config.toml
n_layer = 12
d_model = 576
n_head = 6
n_kv_head = 3
head_dim = 96
d_mlp = 1152
vocab_size = 22195
activation = "swiglu"
norm = "rmsnorm"
norm_place = "pre"
norm_eps = 1e-05
positions = "rope"
rope_base = 10000.0
rope_fraction = 1.0
qk_norm = true
attn_scale = 0.102
bias = "none"
tie_embeddings = false
parallel_block = false
init = "normal"
init_std_qkv = 0.0161
init_std_o = 0.0161
init_std_up = 0.0161
init_std_down = 0.0
optimizer = "cautious_adamw"
lr = 0.000861
lr_mult_qkv = 0.7
beta1 = 0.95
beta2 = 0.95
lr_head = 0.00583
warmup_steps = 366
schedule = "wsd"
decay_fraction = 0.947
decay_shape = "linear"
final_lr_fraction = 0.0
batch_tokens = 131072
seq_len = 1024
doc_mask = true
train_tokens = 615600000
steps = 4697
dataset = "wikipedia_en"
Each number is 128 + 32 x the weight over its row's rms, rounded and kept within 0 to 255. Layers, rows and columns count from 0. The size above them is the row's rms in percent of the matrix's.

# layer 5 attention value, 288x576, rms 0.0158, rows 41-71, columns 256-287
size [100  92  97  98 104  97 101  95  93  95  97  97 101 102  98  96  95  98  95  95  93  97  97  97  93  94  96  93  97  97  93]
[[ 78 121 119 112 130 111 159 108  93 242 105 151 154 123 156 141 116 122 179 181 115 131 114 120  78  76 143 173  88  91 121  97]
 [ 91 120 110  83 118 146 102 181 131 113 142 126 156 185 147 169  75 152 127 133 122 161 104 166 115 141  56 167 124 149 113 124]
 [126 114  86 114 115 174  63  77 113 104  93 133  25 130 133  85 115 127 154  81 121 132  84 117 149 108 141 122 132 109 164 172]
 [151 206 126 112 156  64 111  55 143 135  70 142  96 166 126 147 123 182 152  90 127 144 195 105 120  98 140 102  98 113 112 142]
 [174 166 123 158 116  63 144 126 110 106 164 159 135 152 121 135  77 122 161 116 158 152 163 139  69 151 165 143 108  91 114 151]
 [ 62 121 114 127  75 176  69 116 117 136 128 131 206 170 131 145  96 132 149 142 140 107  76 129 128 147 126 117  53 155 134 105]
 [ 72 178 130 134 116 138 159  85 193 144 134 142 126 130 116 162 133 150 174 135 114 115 135 156 157 115 124 150 131 127  95 104]
 [124 152 116  96  80 109  97 119 176 102 114 209 135  32  46 171  99 141 144 150  72 122 116 131 153 140 154 141 122  77 148  81]
 [101 139 123  99 151 133 157 107  61 158 142 119 191  83 146 121 141 145  63 184  86 126 150 177  81 127 147 200  60  93 142 112]
 [126 105 115 151 153  51 125 132 122 140 115 173 180 191 113 152  80 130 118 136 170 127 159 163 138  81 161 124  94 130  76 121]
 [119 108 120  70 135 177  82  83 213 134 120 101  95 108 116 105 117 129 163 135 153 175  93 175 140 124 160 130 118 186 109 157]
 [170 141 120 179 121  74 156 104  88 120 158 176 120 107 176 150 161  99 168 102 123 132 103 127 156 183 130 150 133  94 151 163]
 [ 94 130 154 178 153 118 138 105 152 159 186 197  68 143 103 149 117  95 121 186  92 139 159  90 126 125  90 170 116 148 157 151]
 [119  99 139  80 114  36  70 130 115 141 131  85 155 193 169 147 180 138 157 153 135 135 120  76  94 150 143  82 145 135 108 122]
 [176  75  73 154 155 184 139 158 190 177 167 110 139 174 157 125 143 113  89 133 129 195 150 110 167 102 132 118 169 113 135  92]
 [159  98 131  95  92 130 151 178 166  48 144 127 100 101  93 168 159  76 164  55  97  53 128 146 138 136 135 115 165 185  99 147]
 [111 151  88 135 164  96 145 130 100  93  78 131 147 174 118 185 123 157 148 163 115  60 167 207 116 169 116 111  71 196 109 118]
 [112 189 137 122 114 102  81 133 179 146 120 146  71  91 127 151 115  90  61 141 121 118 149 125 113 144 124 150 124 163  97 155]
 [162 125 107 135 211 126 142 158  84 152 149 193 177 214 122 124 104 124  94 112 119 114 121 151 125 107  76 111 189 152  93 108]
 [107 107 117 149 121 117 138 115 136  76 117 139 136  80 129 127 102 106 108  92 176 131  98 157  63 131  80  93 177 102  97 115]
 [132 107 120 106 154  95 129 156 133 144 136 103 115 145  94 134 122 144 121  53 171 165 152 104 175  99  67  96  90 192 141 158]
 [ 59 165 135 138 109 124 137 136  88 134  93  93  99  72 131  87 131 125 123 134 100 109 117 172  66 155  56  97 103 159 122 118]
 [ 98 106 100 141 160 183  93  94 130 114 142 138 120 114 135 135 126 157 119 138 138 138  81 117 148 148 137 123 137  81 149 180]
 [152 133 146 183 150  78 168  97 128 159  87 130 109 175  73  77 161 109 159 143 143 158 145 143  79 108 131 121 111 118 132 129]
 [192 136 156 148 119 151 127 142 140 196 179  92 138  76 153 143 127 178 160 169 127 143 133 217 137 101  72 151  99 112 113 132]
 [127  73 142  43 167 164 176 158 121 155 130 103 122 154  83 158 135  71 142 140 160  94 135 189 157 154  93 113 158 148  65 111]
 [150 127 119  99 104 104 158 130 143 179 113 125 180 107 101 126 168 134 105 154 138 179 124  98 114  96 126 148 118 136 155 108]
 [123 138 128  93 115 156 126 115  76 112 129 133 109 147 159 124 166 158  73 126  74 143 115 100 107 115  85 166 101  94 196 199]
 [113 108 138 176 122 106  88 146 108 131 138 156 120 178 166 192 141 220 130 163 132 119 131 181 167 147 102 154  72 133 158 117]
 [125 127 109 121 158  99 130 130 170 104 105  77 126 159 127 123 139 140 100  77 140 118 121 104 110  98 128 114  83 149  89 154]
 [ 77 150 148 192 154 153 143 135  99  71 120 133 118 123  91 130 134  93  83  85 126 127  89  90 130 108 112 166 146 104  99 126]]
# layer 5 attention output (transposed), 576x576, rms 0.0204, rows 41-71,137-167, columns 256-287
size [ 96  92  95  97  99  96  95 103  93  98  96  96  96  92  97  94  92  98  97  99  92  92  93  93  92  96  96  93  95  95  91 103  97 103  97 100  94 105 100  98 102  95  96 101 106  98 102  98  97  92  97  91 100 101 101  97  97  96  97  98 103  97]
[[136 148  84 121  45 110 120 105 148 113 215 145 131 134 105 145 111 165 101 139 140 137 166 108 110 161 130 150  97 165 113 133]
 [ 50 104 159 165 134 124 140 131 119 144 125 157  96  84  81 144 108 192  96  89 133 134 118 125 122 171 147 129 146 129 121 137]
 [112 123 182 125 161  99 172 123 147 123  77 213 135 158 108 195 129 191 130  83 141 107 159 157 106 175 134 168 137 176 108 107]
 [158 111 113 147 101 222 122 104 153 102  46  80 164 186 149 188 144 153  63 124 137 161  95 138  60 120  91  96 129  93 130 137]
 [ 90 175  87 136  82  74 135 100 173 162  88 126 103 114 143  47 141  90 162 102 138 164 152 149 142 103  93 107 129  92 167 110]
 [139  77 152 107 127 154 121 129 162  58 154 102 164 105 143  86  54 231 122 150 181  94 103 113 117 162 150 135 122 136 146 120]
 [113 148  67 131 154 166 117  84 125 131 128 142 154 100 154 135  97 108  91 132 111 134 148 141 110 116 139 118 128 165 142 109]
 [195  60 106  54 151 108 165  97 189 105 108 100  79 115 123 176  31 149 142 150 128 111 107 157 126 109  79 137 201 122  86 100]
 [100 127 142 147 172  30 132 132 120 127 160 124  89 105 110 164 150  92 141 126 130 100 160 175 160 115 132 133 140 139  75 111]
 [150  41 102 149 107 158  90 125 122 165 144 184  77 171 105 147 102 116  99 179 139 123 162 182 120  68 143 109 152 145 140 158]
 [171  71 153 136 119  91 180 147  70 144 116 199 191 107 186 135 159 186 120 156 115 146  91 118 139 173 160 114 171  52 139 121]
 [ 93 126  62  94 125 131  58 184 134 160 158 133 172 136 125 194 101 192 167  77 157  57 117 182 135 159 157  78 208 158 136 151]
 [ 94 103  80 104 152 121 123 108 131 143 144 177  65 132  78 199 141  65 132 124 118  44  74 160  99 184 157  87 114  71 154 120]
 [181 150  88 111 112 113 129 155 120 118 153 114 120 114 132 145 161 176 135 165 101 158 150 168 111 127 122 139 123 152 121 178]
 [150 135 130 130 139 153  60  70 119  57 110 144 195 118 145 121 216 140 134 135 136 158 127 102 110 118 157 136  81 144 119  90]
 [180  91 111 142 143 102 140 140 131 113 160 153  55 164 119 116 142 131 139 136 132 155  84 151 152 127 133 125 153  60 136 152]
 [ 44 136 106 157  84 171 129 119 120  63 107 164 125 146  87 132 132  90 133 133 160 174 101 118  89 130 101 105  98  48 135 164]
 [149 124 117 115 152  85 119 130 141 110  86 148  64  73  72 159 156 154 118 131 156 108 117 126 131 110 148 105 147 143 131 157]
 [156 141  93 163 153 139 116 151 153 115 158 124 145 134 132 107 161 150 114 145  93 151 134  96 103 118 104 149  97  76 108 100]
 [101 163 116 112 146 199 134  90 180 115 112 139 134 100 155  98 134  93 123 136 120 169 116 154 122 134  99  89 153 121 120 147]
 [102 113 112 113  79  98 105 186 185 108 179 149 117 116 106 115 117 203 142 126  89 169 121 152 142 117 111 130  72 126  90  91]
 [127 162 134 161 101  82 165 137 137  90 121 156  79 128 143 136 141 116 121  79 141 137 113 147 107 158 122 129  75 184 186 108]
 [193 123 153  97 116 111 198  88 121 102 108 115 151 136 136  86 174 122 139 152 150 106 124  87 150 152 186 212 106 142 164  92]
 [122 104  99 103 126 118 179 140  85  73 119 120 107 170 126 162  55 145 147 125 120 130 165 117 150 159 119 141 117 121  57 108]
 [129  32 130 150 101 115 163  73 173 148 137 125 144 163 163  84  87 110 195 147 139 177 100 130 144 155 108 137 176  70  94 133]
 [109 134 117 149 110 137 132 132 100 131 111 157 133 134  55  74  92 168 125 110  94  88 128 116 102 169 122 149  68 184 159  99]
 [143 163 168 122 118 149 147 157 122 126 102  89 125 147 209 101 113  99 147 196 159  91 149 138 211 106 105  92  75 104  66 166]
 [119 101 112 122 117 103 109  98  72 102  93 129 180 161 119 135 174 104 149 166 107 176  73 125 115 100 140 130 105 138 153 109]
 [154 122 127 166 125 115 147  65 153 112 150 175 145 160 116 174 117 172 159 152 104 122 136  98 182  93 204  83 129 118 122 118]
 [149  99 129 127 125 124 134 120  79 132 101 136  62 105 140 132 134  91  71 123 159 165 198  61 131 167 199 132 157  98 116 112]
 [146 108 131 146  94 143  91 142 121 131  86 109  61 106 134 146 131 145 100 179 154 126 126 127 119 175 126  86 170 125  71  90]
 [128 131 124 142 118 114 155  87 123 125 128 138 107 126 112 130 106 122 107  91 123 108  85 113  96 117 125 213 120 146 146  92]
 [114 151 166 155 133  73 178 120 127 153 122 116 101  66  75 126 163 178 129 149 120 136 127 119 133 164 168 137 223  99 109 103]
 [144 162 154  98  97  99 178 121 200  87 134 187 104 153 114 194 146 177 104  73 126  93 132 166 172 110 109 135 174  86  99  78]
 [105 149 126 140 158 161  83 120 144  93 102 147 147 172  69  90 110 189 124 137 106 169 131 131  61 102  61 110 156 115 164  75]
 [ 69  79 144 119 131 118  99 160 177 175 118  55 156 111 127  61 151 143 154 131 154 128  78 160 123 174 100  65 149 168 187 124]
 [149 117 124  80 138 110 150 198 123  88  87 127 130  92 151  90 141 172  87 139 181  60 155 119  81 144 105 160  69 113 105 130]
 [201  77 107 195  95 167 140 164 175 151  94  99 114 143 121 131 162  80 113 153 132 110 135 135 108 140 155  87 128 150 174 156]
 [133  94 105 102 148 127 153 139 161 158 116 107 153 153 155 106 165 175 124  65 165  86 168  99  87 123 110  54 182 133  88 118]
 [196 106  66 128 154  98 139 160 184  87  97 129  41 141  98  81 137 108 186 106 149 133 158  54 170 128 146 119  53 166  82 147]
 [173  63  81 128  88 195 124 139  84 193 114 150 101 154 136 150 187 119 167  98 106 129 104 164 147  97 134 157 111 129 128 121]
 [138 141 157 129 117  52 115  82  81 140 175 170 149 166  94 140 160 204 191 129 155 100 146  81 127 158 118 157 108  84 145 111]
 [ 99  73  71  69 110 136  67 155 156 175 103 116 115 142 140 140 138 207 149 138 132 175 159 148 141 114 146 126 127 179 120 117]
 [136 161  51 117 163 125 136  94 148  93 125 130 158 115 108 170 149 118 132 122 130  79 166 134  96 138 165  48 140 100 111 104]
 [102 180 100 115  68 108 139 112 139 168 117  68  54 166 132 108 153 127 107 110 149 106 108 156 122 123 114 213 104  98  99 132]
 [147 139 131 146 109 126 105 118  69 128 138 225 121 122 161 150 162 134 115 131 110  78 130  70 147 131 164 206 131 146  93 152]
 [133 128 121 137 153 148  99  69 104 107 150 142 219  87 155  87 132 140 120 109 154 103 110 124 142 106 134 100 126  89 129 155]
 [ 91 104 148 155  73  51  92 103 145  87  99  65 136 156 112 135 138  93 138 110 144 164 100 112 102 168 122 129 133 101  99 114]
 [146 119  64 155 120  98 141 152 102 135  59 131 115 122 169 128 106  87 107 128 149 129 115 108 103  73  76 102 151  75 117 138]
 [122 134 115 119 157 143 116  67 118 137  97 123 128 113 117 156 129 103 193 197  92 138 104  94 161 110 122 111  79 149 115 139]
 [100 150 118 111 169 125 152  76 154 116 167 114 123  84 145 180 119  68 117 134 112 138 135 141 165 112 177 126 150 132 127 163]
 [148 142 138  66 103 143 125 187 128 123  93 151 149  56 127 101 147 151 145 160 146 101 114 153  83 124 133 109 105  67 130 121]
 [122 102  79  75  99 113 119 175 145  86  73 145 118 131 145 135 104 138 148  73 139 113 133 110  90  70 162 141  89 161 157 153]
 [199 114 146 122 109 120 144 169 155 143 155 139  59 146 177 118 129 151 107 136 114 112 183 163 122 161 126 166 133 150 160  79]
 [140 137 125 132 163 132 151 119 130 130 117 143 138  81 120 185 110 161  88 104 154  88 169  89 107 128 114 130 137 124 150  83]
 [123  55 166 181  95 116 139  83 125  87 117 110 131 197 108  69 105  69 162 111 150 162  74  90  95 158 156 151 153 181 115  90]
 [ 94 175 144 133 109 161  96 134 110 101 112 112 119 125  94 168  63 127 125 112  74  99 136 142 126 153 132 165 130 134 205 126]
 [141 122 145 107  89 136 138 131 126 174 108 123 102 172 133  71  92 141 130 125 118  74  85 135 173 140 126 146  44 130 114 172]
 [159  99  99 116 119 138 174 165  91  98  80  57 128  81 166 106 143 130  83 105 125  72 145 151 144 148 135 128 124 134  69 128]
 [112 101 163 139 183 110 146  95 135  94 205 144  85 156 107 136  83 129 187 110 151 124 126 124 148  96 155 121 135 169 126 110]
 [139  91 100 133 182 170 136 142 107  73  84 159 100  82 123  76  28 105 105 126  68 182 150  95 113 119 247 132  99 132 144 145]
 [102  78 143  99 134  67  62 133 137  39  86 181 118 132  75 143 121 120  82 112 188 126 171 101 126 133 137  91 131 182 123 100]]